Weights of a small transformer language model.
Size: width 192, MLP 768 tanh GELU, 7.88M parameters.
Architecture: LayerNorm before each block, rotary positions, no biases in attention or MLP, untied embeddings, normalized queries and keys, attention and MLP in parallel.
Training: 182M tokens, 5561 steps.
Each number is 128 + 32 x the weight over its row's rms, rounded and kept within 0 to 255. Layers, rows and columns count from 0. Numbers have three digits each. The size before them is the row's rms in percent of the matrix's.

# up: layer 7 MLP up, 768x192, rms 0.105, rows 589-688, columns 0-63
# down: layer 7 MLP down (transposed), 768x192, rms 0.161, rows 589-688, columns 0-63
up589 105:091147044176187107167111168166105102100116102169129124183129123087085126067164100161079179174105173150148161109167135102134089093151177155163184080148123141159138117113137083092173081134082184
down589 115:129104142154100151131089162124165074138085153122143083090127141097099153176128132131095087159166127105161170144168159186113126124133105112162110114157175165109091204152141147113089109118113108
up590 098:079095141095105097149132121146127089121084125118145138178080128107140137177147124096132015136190142130162108158202145149137133130164117094076110143099156113098123151143105171131197133174113174
down590 100:113150134143146129107140116124116161171120149112133094151115132126152133101131100068106188124126176099133134072175147141081141111094131164155128122061139146090124145103184097161230091144087114
up591 106:134077153132070142164062112094106080132073111117128141149111107107145060122136100139149198147170122138142122125080081097148113107086119110169135138083122169182119132126180152129074120114087124
down591 106:116180121141103047114104114154153134068102226133195131100148139182107124169092165133129098165152146129130091119140163164150185095113093150074183124138140194105130122167088138084185107167105148
up592 091:143084155112151128182101123140103137122138102165146141174094118121090148131153163113093183168096160119146125140112149127086102091115141069119096114113096103127138162186201127133124080162141100
down592 097:145133066111127142152132140127086107168142096206127060124159198208183123083118111108139089134164120112100087104151102149180118090093113167146147094089173191106143112112064138122096180124124107
up593 094:143102115161135119114166122138167139162185099150130109151149070187095199071164139185137160141080165108186080103171057084117126145110117164105166114159135130127054104099157140117195125109107114
down593 098:156132129120111156169151114105151092092154142141100096165097162080125102130133105048133109128099165187097166120129145153052071145131107138122103079159149085128143115174163089161084132190167135
up594 101:119116122159124126165080128138121113080126113147139089147157144126193135145135086097098182158123089130139179153120179127128098156131104030145134132085170158150126143071122173149116152077118103
down594 101:135170117083138117152139117142159147147144107102139080160115181119152144088122142136119155087218154148122100127177120123088134132078089156085130133142149068162136152167133076157176082109085158
up595 084:227159163073110117140096139133157097122112092131103155121122142119130176069119111109167117108103093142144116134133160113107126134090144117085124171119111105170120158124098047146173081142117163
down595 082:134116087118123160122157105189163158098171092140128114061141166172087146165171110158134148126149115087072119094102112129099177144129097143159069162143164114118123139100035118139075180129071131
up596 105:124100184129149181068140151137121131183123168112166136125088139125113135189135160093042118098137140159127132094099153228060115143107146146116147153117119113165033021160123150098125097120113127
down596 113:129115110140096099109111106139078161131131107141122189085204211140077132117121135140141096149097117106143118187165090169136126154103149168098114106146135074087124169146097132137137082095150147
up597 107:143195140143103098084108173161119112119103147139145120144129124080115136114141130111146131072059188168147070135110155154211081110151138064139094093112131152159087182224097091148159098095117150
down597 104:121133142116136135116107094163103096142112133105128137101080113128119092056122148103136139155141159115121062187111128106172105148157151169125113151192127073147119178107065122109202164102132092
up598 097:119118106131096140163127138178165155147111136203088097085143118052117173126082161106132072138173155140149135113139092121139100140109107123125115145205146142115123096149113119196154198094197148
down598 092:102210156116162164168180127081150109161120116080114072047127146158126145109141104113107139089106155140109155164149101154156121105121135135113144109118149106109163186102159117085165141113088153
up599 101:160127120113132135090181124103125120116102090124091153119190152134121194124122096114136149133139097125147117186095152124114179099157164084118137148119144141120130131201191167089138091172091114
down599 099:146195136108086154141085135119122200119093146156162121115149096118139112176105149138123138128107124113107141164096136189128146116122130140169160147123100101104094150110083067186145164156117137
up600 105:125140166154147123103166131105060145119177145171155176110103127105122102104111102152162118151138132112116159110119171149076178048101112107142160099118141155119162085153088198158148142123106136
down600 106:121166133086123126141147149144195081143092118108104118087137119160094141187181105106130193122105095142159117086146091099108042149081128110092057115152134095052140165117174103101113126137142144
up601 112:076142148116154143142085132137100083164129145141190147158162148136125124084072133152113133138150112116087048095183115129087146110083112124120058116123118112105150089075120161092130107119157095
down601 106:141169134130176080104112128119148113182250134146113119157091186154059168157132081135174133088129101140143141206190121053114166063135165140156105117168099084158125114078132119148136124112152103
up602 103:112160117154067119110109131165178099160093111142185077131096115106171144155085125117072162095153107162047099116159100146102093147120101169114168163174088123120155161137156077094120159158154175
down602 105:111139094172160104154144072123057109180126148164192146070139145167149169151066137143102131164119112199164130093142104152094119090153085162086118157164141142133108159055108180131122104098156162
up603 109:135152144148114081110134172151206129063132147155166150150109131108148099110127161136160123152177126059161115103088046127132029124144158215116155102132106134113168165076147127132093204096092084
down603 108:121112167132155172071145131061125190096159074100127135137155091164118105153115120161164118162084129121073120179140094083114142139141096149114081129113162093143108147137100146121176111101102086
up604 103:143149081108166150172128087144185133104146091118151093135060149185202129140108136112108092132133104189100167151104110162086204138131120101137093141139138169139120095117140162141164133135092119
down604 100:124119202127048118133131149116103150100150128161120156140119085152090141150069081095093135156106208116074164090130136087127080136151158118118184121100177145077130111079139115077106179167145141
up605 112:146142165136149114115108209107162085124156130169112109185104109129152121144134097138127073168171111110123154151171133140102130122103153098144142167133103162133044121096097072124078224131115112
down605 108:116110113089131154156135097146117139142096113156128098124131163117175063133149151149116105097081174124095113086107084080139087120101156132127135161135131115136133216167117131106183125103099129
up606 109:146116092122094198145109127126151154108140137142105070129152105124156121123125076196166101139178132152151095170168130113116178181131093114103136103123150093190103074101149135110176112141126151
down606 109:127188152146122123180172156135111152129156131074138054119106183173125089118089133135118158115175145146195159097154190138087128123113093114140139089087163152166088167142154096126094103179116080
up607 110:098161133174135123131161157122089100120139149153174114133112116110097193119136171115123137151129135189129139162119078069166203115112158108100177152159187133111141086153094196160093075154070147
down607 115:162107145148157169109126185082108075139161147144122140177138084083117135100176123072106146136118120172168081122133070088099121188165088128180178200102193119149160157112201131055082107112141189
up608 100:169151169118135102112213071097116088087152154132127070098079145101099139121160163129111160137124123102132133112065173166152112158120092127158126163103135066091117143161120080143143193173112180
down608 100:142173138093087122133137166159149161137142163193141117107149091134062107172115236160131097113096144153095137115074102157166177118135143152126067155097143081075182120071166140178109153163092145
up609 089:122161164165098158170143139146130082136109136159144089102095104105130150104156208127191163107151092100078096138123121109153131128155145199087136108083164122178145144122133115132130150148115148
down609 091:119071142122166105104147169136116124105161114081108124087130061080156177131118124135073071127103081096074144136185148144130154146097138118173103120096124158108161121145107095123131097150121182
up610 097:141167152135138142111040054155141098099130148125143164128091109164110051094141102164100145146150171148183086149111126155132100064142120123125115154107143064101089088121113137162129106090192107
down610 094:188133125100104139142042093110158122134125125131147157107192090152173068069107152122137215102165098084136127122190058095130099119149127161104096104183111103110145150077081196149096178170136152
up611 090:131119108134093114177082087132135142158117159101109093145118092128133110111125099090097129085084085166104173172130119120069166129169155146116191166152060129136110103228053103151152173119052098
down611 089:142118083088137140132067152092147132093076077148164176116132149145159129124170150154138091118104143101145113136079145064160162167140164116104132123082172134157156140074166198091096134076159120
up612 117:166125085155097107090113215169143070124106129123190172098088130108110107126146119150137098107176132149144128070084125168129168151189164131076146094108112122185121146180156083119155094158187142
down612 115:100165122135085070080101121133137098124101197171087136132065152145105091143111127124101194101128082145143149153107127122110151130119169173125135084106083158111140112156172089133128133146184117
up613 106:120117102119129116116131184158033091143129138089149153134040072153119187089137088115090166109095077058112141140090116166165098144086090138083160172145115145143080192091050092151150096167167122
down613 104:079072109085132137160123146125154104096146121168105136138119132097091134098091115192134137114103143105164192140125109019165135082111117165148119117130117145095139154141117118185114154149120121
up614 090:120163112123119103160122163092117134163159134110077102133092127120095168097212176093148153115110140219074155137104073090124110069117088112153160121160129111153141131146109170078138085114133133
down614 082:175208138118127119104094133105170112111064063123065099112156101169168178174150110159113102128145132127178114131124091082111166112148092175087153136171135072128103121182138120085120089148124115
up615 100:104087096135117144092169146081108033133183110106151145124165111106168111124185065116139150113177129136129160177091075141115129099108115132156128074140129136091076205114152193128139138190133114
down615 097:143108123086144169132088145125099148145075141120126136054120087064108129127074139128120227185069099103134145131146099093089165163136087104123113118091221103137073104116139102207102117124098099
up616 115:166103073109130135058093126159067149143115132093151113096137066124139159084160110109101076113155126132152097105118102182093183125157106154162173092106095153124130096128101104192129166098109211
down616 116:199082139099141153146098165144082118140173139167116156129061126082156148158136108103173166128098149106139069094152125071156076103169106136069118159149134121124123113154151141152145152093118084
up617 086:128092126105141190157040133098112167153123117185171204155101129208155069151133130171130147131114075174106120131105105152164074132114105078130132125092154155174119104131160144121148116173146121
down617 088:143125178179134121127110160122182124144086089072132139125129075105145164123139157138117139155117165077174061133107110159152176148118137131111135105135101129113087219153148128148149142145138108
up618 095:136074037084182116128119102138149118184091159130165121104073153158150155100103106169113180119128139154141160104115121168141110098110129097128103135129162129074171144092143172184122139111115101
down618 091:160091106187102132120122110087179162140118147117093099108106140145049169153066112164180110150136159157115094127113138127141165162106150136159124131011130113154082154136147118096166133124116114
up619 072:130123112106177172118129112106120154201121108125122112163138150165106190121175143095111152159147117208146144178140115091111125161100096121109129112164160149065104067122120142091097151160136137
down619 069:131116130099079124111093134101121177160130172106114183112174127129139142096091090171032136071100096108163187080131170151145131130132106054156124170165109152131084140142180147089079202143085165
up620 104:143122130084110097123143137131109113134098164159110109124096118137146101106131104072182120132198156119080122122128148090153132143142108151106131086173133109159125087135118139067132078187127182
down620 107:091101109110124111169177120180166156152158068150149157111177084212174099155089100145121106087165131102133096086152139118093114139152067124104171100151108123147114078066079123100149091191123153
up621 098:159112114096129135046130122172134075143145148111158122150157093141166168102079118141176106158143082101111188154178126098162057143108132065098176157105148093180125151172117167115134062132169108
down621 096:159122159133074136149159089129051126098156093112147184140109155117114124192174116041048131097130165133116103073110091132131154146143113158140138144180114121120128122090171131166139139137098157
up622 099:107121116166130149170161151109089105158098144079141173112136132157149166155112154097168135132083050169089100099071161176119124182127155110084121124111209145083110143114126088101098160131107158
down622 092:062186146140140060152114137161142146107111095139177069111132147084135146155155111177142128038135157162157121144069149118101157076166112131126137121148158101061133156123212130098159121170103129
up623 112:125098098153209152165158123142079156089130135051131118137080141170090137122168120080116149128094166077092114115097125135128050113103138168175134099139158117092177132171190133129146153125086139
down623 108:096099113141107108124108139121152095137132151149123146182207143088164075119133142173111162073103175132140111167143102151141116110127095121163171148175084123171067165110129102080097109173136111
up624 102:166135110110148107135134131100104107154108127131188083165115079148099116136164155141117093132088114133119153128139148114089116087057161167127120125168135096099062100124123069135151124150182189
down624 094:138125092100077129164124118189205096128113104153098096126161132126115133177098163127163150136166202130131108136108069084111157152161177062163139127130066193130149145139097174156126093137167107
up625 098:154100115075192165159135102164124163160121083117163091174167098115117157085138123096112162135170101131164075100105189131122069091168146146131140096150101150144108129166127171153152141153151137
down625 093:122164133129100097171102049097093129100135171111137144124132169109108102099133142136113142053134138111157172098120116071076149115146127155174157105192118105054134127160141152117074178168161130
up626 113:128141107144059182096070127151087089126167097151155126098100180139157070169132091100134110118147117137200166063119101101143171219131097086094220135144163110147147129136038171170141143164138107
down626 108:109158126137118166106108157171170178115175125132157140110134121132152090108130133069128103138053082148115102057117123119129126053106150081094114152112153137147139110110113101212170127107082173
up627 096:119132135100141129117110158125155140159091113204121084118145118129125153102186183146108145165127108149108119126185095138156095151107085155171188097115130133146174116149067112087101195116114148
down627 096:141108132175090112115120155112122158096079139099190172140110140096103104145145131185154111069160099116147112147131162110112116110153180130093111154184178070121108157122213170202145143140154104
up628 107:097137176129124150116104143086133163081176069120109123128131126166187130038183100111123077172127161091123193107145126135148123111109107093119096139160128021112159084153181187176179129138132141
down628 108:041164100149145117077107124175103178173125094144134153130141160095107046142220125171134109182123091172153138157147128173113147146139106134107114124090155171133095132132125149101094118152179080
up629 089:105160097121123122158129103094121148120171091155110144140115138145136159113110157094081105140094073086114182071142149159149147116131168195177151149096165122111117077105097112126095170130103145
down629 093:162118148104100120081090146051091098114069148090145114131094071135149089185098111135166084165148105108085135135169172155135108132131087112108104125137155161132104145180110184143085145118120065
up630 118:116118194139213121118107137176193114146162089125173159176148168141129070145114084109121118124178136140130135140145104154110137150107117159072108153150133089140111120111162142113142154151122090
down630 110:085125184137116104148104130119198119123173149165172123139161149123139077206186049110126116141167110054151069107116140111192095131147073167118129113201177183173139134093136090098087188137090140
up631 085:095094084102179123118114150127104170087141130105115182061115137178161120115166133070091138101169163105119080110112159157158146092159085133147176171114117081141091128161126167093156123155110136
down631 081:168147164126124169164117102116095113079135139083139127112121120192095155121202094173123141171139105164145156190115131075066123213121161059142117099111141142128126142092100120114086087103101152
up632 097:134125081137038192144110087172118139184181148113178092157147137107123120156156184082125115127136145135132099122080103094141082080137169182155095148171172155110074113128160118113114135091142122
down632 092:126192153096157122109112137100126113080146112122147138145094148130111156103116119170112097131096093182173104066172114121081145083138106113104124133142123097091076146132108138106093106065143161
up633 112:138124080117091124115160167090177084123171161094144106138149150130132133104103129083155170102112098130134177167092181141136166102136137157087166099148142087135030208102175127115209156194121128
down633 109:111109170138127172176096118120121122087147204111165095154143126137116100096140117109127093090096134136114161154177147070139150136134093133131188195168165099114193167071095148098142113148115133
up634 102:133149144136075141134135162075117131106118141097101107113092116112147110119123144141135075138125090099127087099133093109052120146186120149084089172172108117157115107132101162126170077125110125
down634 112:183160145148097105096079157115187100140086086101151090054179108120121095103168116148090115112178093087130115124114105114130124128130105113116140071164110054108133107085076165049131081175129117
up635 091:117178058167209113160124126122104106136109136162106088137136098153185121135087121140102057155119157184151084103123089160096138083155099078137194134180154165175153169126094110143116129150169123
down635 094:118043161114142129114202112127147148140114055132170130131091124134100127148110118090161169081153151120130123136136193148071146158159149124142099120156057153087056117064116175156141114143130139
up636 092:100121105100157106112143104144112141152148144124147105135109196157170119143140128145055208086136145127130234133155171132110169145106124057155160141122185187121147126108115148128151151102158124
down636 107:145145123124062181140152150140144154162080114095141140102172113133125201092123163125137081104109177104140114103124064117146119171127142167101124116113106132119112125104190094145139063150106117
up637 098:132140134163075147143137141160131103161132080159124152104109123100097123123143098095115169076107138175139103144167122106113007121085103138132126136130161041067139158147136117109111114107137173
down637 095:135128192135116106113113161076141094163135189091146120079112122108150158081133132083160126087069119198174153087143139077122125124216084089084185094184140133076142136133160125094134121153116165
up638 111:070153123122114130098094149149125138138142133148129145049163142123098100173122057134103118142188157110119100116166132184136091158099125172095169187134174147163102119182132158125122099128167137
down638 104:135098143133119085127095135166117131088102080124189147109126097102108077139199130131121109130178183136114108139144060139107134118070099086157158139137154137134089100104143124132191106089162124
up639 084:098131132128211096079124076162138180175123092141069114136117079164143098133109079069107137103115164103142137086109164102131135149079171076062094098129094134110135108150080108117073159162204120
down639 084:182163111092121135083100164136122119097129121157183114124161062129158155143128141179130129156123115099141149150193176160170134128147125091151125063120146128037147110114119110137118082123112144
up640 089:136097126140168109125131104106122165150164132132173072166169158152173113130111140146049200118161149121074122152134128133111142125111139120152154138139109116160149128171077128143151217106186129
down640 090:153151167096098113142111172102077125089103175111123155105141097076067133116106135128194092162111088083140136107149098093158128142119104127082117078141070094130138096107135118105202099175070137
up641 104:126152122090166183099152095117202090114079048095156110127129217110113158129128107116140177126195165080123190135096126101142158086152126149085132170120144121195155146133181158160149128095057160
down641 097:170133097108141109119141127126079142212156066150102130138210111100129101099148108099129183117080084133081104119107140090112121114173146120152098118106139100129123130074109128139173127108182104
up642 111:110063162133165156091139126156112093149127096104152148149136096103136167133105163145081125135070091101145133090143134070150098099134187174081156181189100146119085076143106074130127081150105200
down642 115:181105165129105156133131144143092092142076098098130140144136142170158157111107063150098135144073127161120127111136106121076139137159146151145071146121114113105096144183150141099097078124182128
up643 101:139138071155082126140129141147138136124097102167099073123167125133151171098167122097079131122107125152077173172169150162126141090148131138084170187123178060208081133182146159194101112157066120
down643 095:111162146133174124121203122148143156112093182095173131135102194122159101122079092142111089107095153134074107116092107073087122155141159088105188077108095161068162103097122111139089173099156136
up644 102:145173123127141175097131135088124099151120124143117098141131142134121107072169118099124157163132068179163146108165100139097136128206189097088139140115123136112206075094058094140092053145128104
down644 106:112131151111125133120144169145140099102067169136157120066157090129082076075098126140153109161089147137067128132061156133162135160141165109139130157151121150128126100121112180137110102131152072
up645 095:057115109117134148131143149112118103139149123150053142114098100062099158138159157101126081075137086108155094121106136092123154099090158158118143226151157085114130130104070124141135204121182103
down645 100:131136207155138110123156123121174074121099162168086104112107155133155166089162146152154155107133123086127113169168158122092081148179151119201111120096168127099125125122080100138132098144123072
up646 098:091162139145133105122199134145092050122180102130107066154076198223077179140153133167082167122134128169156075100108142117177139109141100117085170167141125163152103117166101126135150127152141163
down646 097:163143128106104129141130101091089180172122079150157171052131164147153120116148130119122116089140133133156122112176113087106188114149164081097093106128131143128151118060138113156146133134154148
up647 113:118169130118108174173120090174131133179165092055140142131078134162104139109122208085134152072201173098085143114121145115152148161143131156142101147141127143155130134180092111118147081094109150
down647 109:105092111091176103130138107095180157165116155115097115133167098133151060164121124132153131144095165158100127156156107143086122153120160152108121069191098103150133099129093114186084142113151115
up648 112:125073141132154123110146125084112122114126108161166119141094150117142074152166160131099152150080152133079188127145091104137098141178103085051141146112140185142132102122145101160124096099164120
down648 104:158168139145109116134151147121139117162179137126102129120170048126161147088140102184122063089094146133184112188146212133138138106089148111177110152113132133098102138126174112115068169167148150
up649 103:151204174124143092154160113131138126133113111134111125180185132165132140114128102159103118161063143164099157159111096134187121062073113130081192135140081133066140143139037167146124127104070187
down649 114:144082162117168133212139141138145140125108135114070114124157144132137165207102133113134111148078104123123157110135122122115118125123116144133166129093128114043150147138105123189184116135131065
up650 099:158127076185157134076161099092124116110122084109142066187115158109115119118101135149133156171113195156152114165157139101159129143131146142135126158162150113190077144140082139122150093127127079
down650 096:095146080102123161097150118168130075115135093143109225121125139110113138185130134070121124193093103148120114077057132129076119130136154161157104112124101149152116128067147030092121165101089112
up651 093:132125059135181088108145115094104069122129099060097127072151141159124154109150162085121198076161182118146122140165186112149146123216167106176148096139137130128081132169156105046163095116100140
down651 093:156130150089102144124150166131095158132173143157081074110129163117155123136152095119169159115110096149098152111107133133060123115087146156103123148163077142143098137139115103112104121093135134
up652 103:128131195116140173142084072130140136082137153178146159146136105076155093156101078145106231105116182108196114115140095171094148142110154119153072158150160104100149103108117066174161136155143149
down652 101:167193146150096134129114133123035129112145078141157059095086141165122099102118086128079098127124110125130119163141190078124102149117105113134173161102136135108151116147126145143104103085161105
up653 107:134143103091085143146184112127100095114170133152146167157150150138167143081131128124052171159120142090175203104138138157090164105094196127136095175158162141150113088068154106053124076122164111
down653 106:118150149160176135076109127162127113164074184083188147066099098127063127162123101080128160080126142130089112113146125140122128080118080138127172112161117138092176130153096137145080095126148143
up654 101:142165109175088123096124153116103109128157143144143131109097144100123155108147083090039093141073175100116150087150125162109078163209113091148138135093139120116130139112175178141075119147053152
down654 107:169099168138120157177148105111059146118151161163149117101106114109153147114174130121130176082142046164181120050135159106120167151162136120102149100106167147114101084100168110106130100131131088
up655 096:167131124134141119131145128180085103095122171115185104144091074153111139120166112125126119180118182098142119107125145152120118141125110118144078125134084143140158176156209207173141115074160148
down655 094:119131138112132128160112125097130105175141121081137144139130181142164132155156105098105150109098075066118135139120143123141089143125142111116143112174126169058074216111112113087146102153106125
up656 093:118110125100158140196194159133122082077117113110157112095192143140134122124137082108147132121113124218060189116122104112111139169096128148116100133088129136169126155142171145158147133094126103
down656 088:195149147228168098120093046156177172126150187077144109126175123120133114147083152121065145146128143089137133131086077128130137144082092128095116125181118080100081103078100171132102110081120068
up657 088:092135167147155147109129111151131123136162087110149133161088083095076171099124185099073105149158105123078088151155112209141125159159123116136178179111150158094168117203071167131072144163151149
down657 086:134140129121112073134116170115179143125165166086163117112111093115154100150165132114164120122128146099132171106133126130121147104147084140181169130121164175139169120045142116121079132158125094
up658 103:107164155089120144140118155154134111190095094115143139138057141155102138126190181117104123161146152119123139121213107111122216080118100118167106147148151085124109117135077065140129107117110132
down658 094:145142072127139114117098099094102054148185131149057151045154136171124074148131160131148108092148123221150169092095123163133084072100114200068148136160105113145167181120182137119121146103122130
up659 106:139060170123143110108105127130112176143174089132122135137142174098082131131099116102153143114119101114101147117155110093092170115174191083101074207129176097172134171099158073090200078124117113
down659 104:084064120198150141157102173124142070130151122151132134120131159143107122118166097105112123113143150113138119107134147109103082107060177082101128105142177157111150180132106158112127107128110091
up660 086:131146141147116132095079100059093059100134150086128188141122117180149129116170135126174167105069126104139121118131159108146120072150161089165119144158129152109117146106082108104121120097151123
down660 089:135146078149135097112152124152081075155107083159087095121188133121118109113186136162084083079148141109118087155101126102120128210122109122140110110145104115113119156173142062101077183181130176
up661 106:116090098058154183070089106061108161033111119138151191038129144145148184143134132127169100122139211154084143143123110098163132091130152108171148176099128147141187150122102180113118118150141125
down661 100:122102128112113129183095067082120162107134155139105092139119064133141137182102110147119152152098173130108152073127116137090096132094137099098112131154137119127232130121094111108116182154132137
up662 097:105170072124112127118056084100175129058133141145134161182142192068180140075176052133142168132110121114155134183154123134144073079166161121143168149154112130109124162188152132163116093129080106
down662 095:190147104150091158155117167166121163108157119175136137089085083111090129156159153108140148150135136164096067122174162117072115161062091193048128147099093159143104073203084101149128124117088102
up663 108:173192140119111132124059099128080137156122127151103144179123142101136070147165116169146196130083146121137128119148133136129185104118110116148122147143156121067140099161074093173124119131130131
down663 096:176124104134170141063138106149125133057107053135130162143096100134104170114129098167143138124172092075147125131114111145093173124108111120124171096132129177121128093155165143120077123081135138
up664 115:120131112128141171071126105132171114157140132147104156101045177155098144115129085111083102136108149133106146092081123128074099123095147131168151135121124158075101103077094126124104176151106115
down664 114:124108075110128128115122056090153111149132126153146091090073124149180187142105091178089193106136137176064121153115178155148135151090132086162105137101144130116081134140106131119099143141123043
up665 097:108098116132061194120140091160118186110147088119206093101126099098153070119162155149160145126158129147120103092095099212108098115107124138141130127157141144077154098120136066140177154126121070
down665 097:083182062136144149160130117081131131115139170141079114165139117142120140127079132053053118103060124153108148127148132143171159113177120069146157162080111083127128116143127154181146170171181183
up666 098:068163129097153129152164165077165067144151036130146111143089107114088154109145161111096098141172158110139186098123113061130135114140127135143153140091118101173150105155104114133095129121163120
down666 101:094137105099158152153097087134138089151175108105110133145076156102119143133176148169172100108127133069177159123157089119107185155070121079157157085143175088102137134111163130096139087144123102
up667 102:125122185108145121137145140123113130133108117147096098129143174100189116129135182093134096126176219125138103097139125151113070140184114151108134106078128162174088173108108102105116128115082089
down667 099:162156111068145120122097097115195109113114153138101169107127116159168148100125068063098162121049049160136163104145099143164145163104136061104165100111144114094162162183139124157157156111155202
up668 100:136098129147171107098142131085118132160185156122119136070117137127177182065127116151087131128145129120098152148164114172126119117154101077087121134099128080114126174177092134208134122167102161
down668 089:099171121146111078161141118138089142126151116179148137194191152118101193117136123118108093167069114119148150098130104144099159175134086067119149179093099152130088074145077132098140080098144115
up669 116:111123181141122132125143112132164047167193142151122045137141116176139088139132127102138112154129131115119120145177201177093134112159110066104161098175165121105117144130122165104104127107122191
down669 125:170166134125136144207136118125038169143135162098174121093090091111156155123087119153160142142085162110147113135069119095154144089117105156177065125150128170090114109186199072124176119136130169
up670 108:106128110183125122159115147082031110142139060077120129117130125095106185078078082098112086142183134111149150125080161171132100112217098074123133117135098201141094192105130115117078157163194077
down670 119:220090155115088145132079142145141116122136144104155147160136064123122112124150148182177167146172157095174097151124112202138192167162102143131085131101141123077118104125112182152158126094098099
up671 094:142121126147156160141061153184122125134168138174061102130179157066098165144128132141128094133105101175188173094058096148049158097143203108114141096157121079119132068137146115132181067064147121
down671 094:139102134161141147067131179146086095182143158129103136139095140116115062085153150151120138149136186123144063100191129161150151133127092044112143128129087147095133134122150109132124155150167108
up672 103:090139150107160124088117160125114126066130145137132100126145153056121133124132156168186130190130155127096115144131131141138156126142120040136155103164122162100154123133094094141184037122094121
down672 103:151123143103139116109101095199158164152093140098102087110148138138136082144162133147139129136055105084171087169092123115132117119182067139094043099150082167057160133132144113109146130104124107
up673 101:137110170161134105126147111147097141119100160087132086093148184147149167104138134142153128189099142143142182131176135132155078139131133114165137178106099135167111081119090159128157120156106177
down673 100:118175157106083074124081146123139109125161181109187186103140110132096131137153142136194141100187122147111135048144133136153162138134133136115157165187130144133138084147109145078103122164148069
up674 092:143112096101107195103150129119137113146077148186137122134121105076149132108132123092139172159119110129160107162117080165048123079113136106185128153071097135167162100192141129173138101101178163
down674 095:089105171155164082088150105144147145150167169123135148168125168156090079138083102157163141067099139088163136065123126079165137202147138120151089146171179139111107133127094147136089101150111091
up675 096:093139143141139149148128129148103132124142126148141065103111145101050142141129114134110129152099148117164120163145137169156097081067108067123149184168097175118114112203127168101072125166166130
down675 093:126077127164129073134170094124154132060099068147106098106091118084083146103088135141115102141127125117110136123179149082061125139162185113184100085090101170162085179149117173125211156041104130
up676 116:076190142170142152081129157094168087111168117204142081175178131150171171153143126118105102145167109108108117167159148175123136135215138125111169097165103155138090150092079087172105062124164112
down676 106:133091130086143211122200074105130122135164136111038157098134148181133101165145179193178127087109115175085118103148097150091121132145099072073157113096117131173190125166129165109079108143149083
up677 097:138120161130155128124203123144148106129157145101117095089064187135104115086163088140123099153168113134088116135126060151173117075164152159101139094140147118118156126125135136103162133146093202
down677 091:083146160101129137065141126147079106152088109172112121089071155175179171110067103115100137133172160076120102122076179107103106142122093149192177118129157074060107087108117119047119147157123114
up678 101:120063090124116135095143153115142110063116091132142062136091126196125111106101134147102120136123138158083134140131072129142050114091143155168155138118118176146117124136156081169150143156125131
down678 101:139107204122106025161122062153097109132086160176158143144180099077119138104142132111172141169174112138101151103165159104134108135162161174135093139161135149116118109106150142168100112139126126
up679 098:097113106185086148182136120095104066118158104124155103140147104158104105129076123139109115068104208142171104178189173122127114108171140118126129196141106049168124152162168071117127145096149138
down679 100:209108184173121068102144131117101138113147122105111111019065108097123160133083120158138158123161148168133162199132111084086123116174158166133150126125171137134129134148134176135108112136121134
up680 098:126121132135118130167102208188135108085191159128099137140119150123193144136148168121098200029153102118096129096129154110086149118122131124131135110207096096174141151087096168112112159149088151
down680 102:132130139111143118168097142171160138123125099125139164149112135201171142086107161114115128081085096115180129081162120085104078140163105079123105142159127043123121161051181085085150094228154125
up681 100:113123148140133167128184152168137118114125103141105135118122134144130164131145111159092079159115146177150101173126059095125090178105140101149134152147127175121188142168121110102153120081146177
down681 094:126142143100085175095137151108189152099141096143128134142105137062115141157134143162135143140177070163159131149124127124098175102162097142131103136154133097130084120093078082126087150093147109
up682 086:081168111101140086129117129072098151164161120180152115130156075121130190101095140169088057145075104119109160135049054150135108142100064098139156159166121130135141119183120133133082170140158141
down682 085:171160058136132125118162117165118136177144154120155156148081173118136137063102148123142151113145161152068127145111182108110154128166174112159118148133116062123066167098121136096185162095188176
up683 089:109136142161073104105102088094115168120172089124086141081118122164158090129180143074115188103183161129127125123132163150093123135104092100091117168117155139151094108160105096117152151113154119
down683 094:121158133148138154100149067134118174157133108117072085155190151138105126143169101190091118143091159167186136114147097127112148162095128122156138124151105110075100173175125155134122098106182079
up684 097:145127118112108120106030113128137145147113130115148134153195125146117129152198113113131095119164117097126124137170124186102155058085138110062120169130150148091121150152108153176084090105094135
down684 093:134074160148170173182135123111121130189111144146195163173164085140125133109180107122131134090177092085127161138094147133111130097107200136101178124152086152176140149061175092123185158108087120
up685 088:200086106167154079084136101126123106099132136126142101177091056158110155159129083155104170092127058165153191099102128123083150140141151123081105151135123063134142119081107184141090157101125162
down685 090:112125125115138109153108139154175143150095108127120191113167171140124186112103134134140138176100177058136077125075121124156124112134078093138129153103131202113145118133136131100117096103143128
up686 095:061139135079090071149168145120151126162095113116154147137117134122125115129164132146076057116146145060155154096115110085091126165110159118095081092133224106129080111097090134134147098098082080
down686 097:173154058061113148145127181107147114116146086147174096125141114206102200087071124119170104135045155144132095139157111161148180126140108118150128072173089135112180103128137127162119141151167113
up687 091:131121132160092152084077135225055121106109044139123067150081097102102121097080181092126121171135121146118152135186153191100057086128131115176149159131148179128132120138096096120123134140124117
down687 089:168140146138079161057135117184126106117142122163108185144082068166085104136148132136123128137104153096083142109148147074122162156156069060191178117151133136139076178148143091148120107143078119
up688 101:159130151089131225112034119167124079134174132151178104116150118071171128160137114142095119103105189156153128116106192122099135124144153133102148101127112093101129107155108123111181149120130104
down688 100:098137109079133096113104148095151142104079122104126095083121095128111173129112143182119163165093110101092111111158093159161086098164152151110150118092156128075148076185136129201153121130106111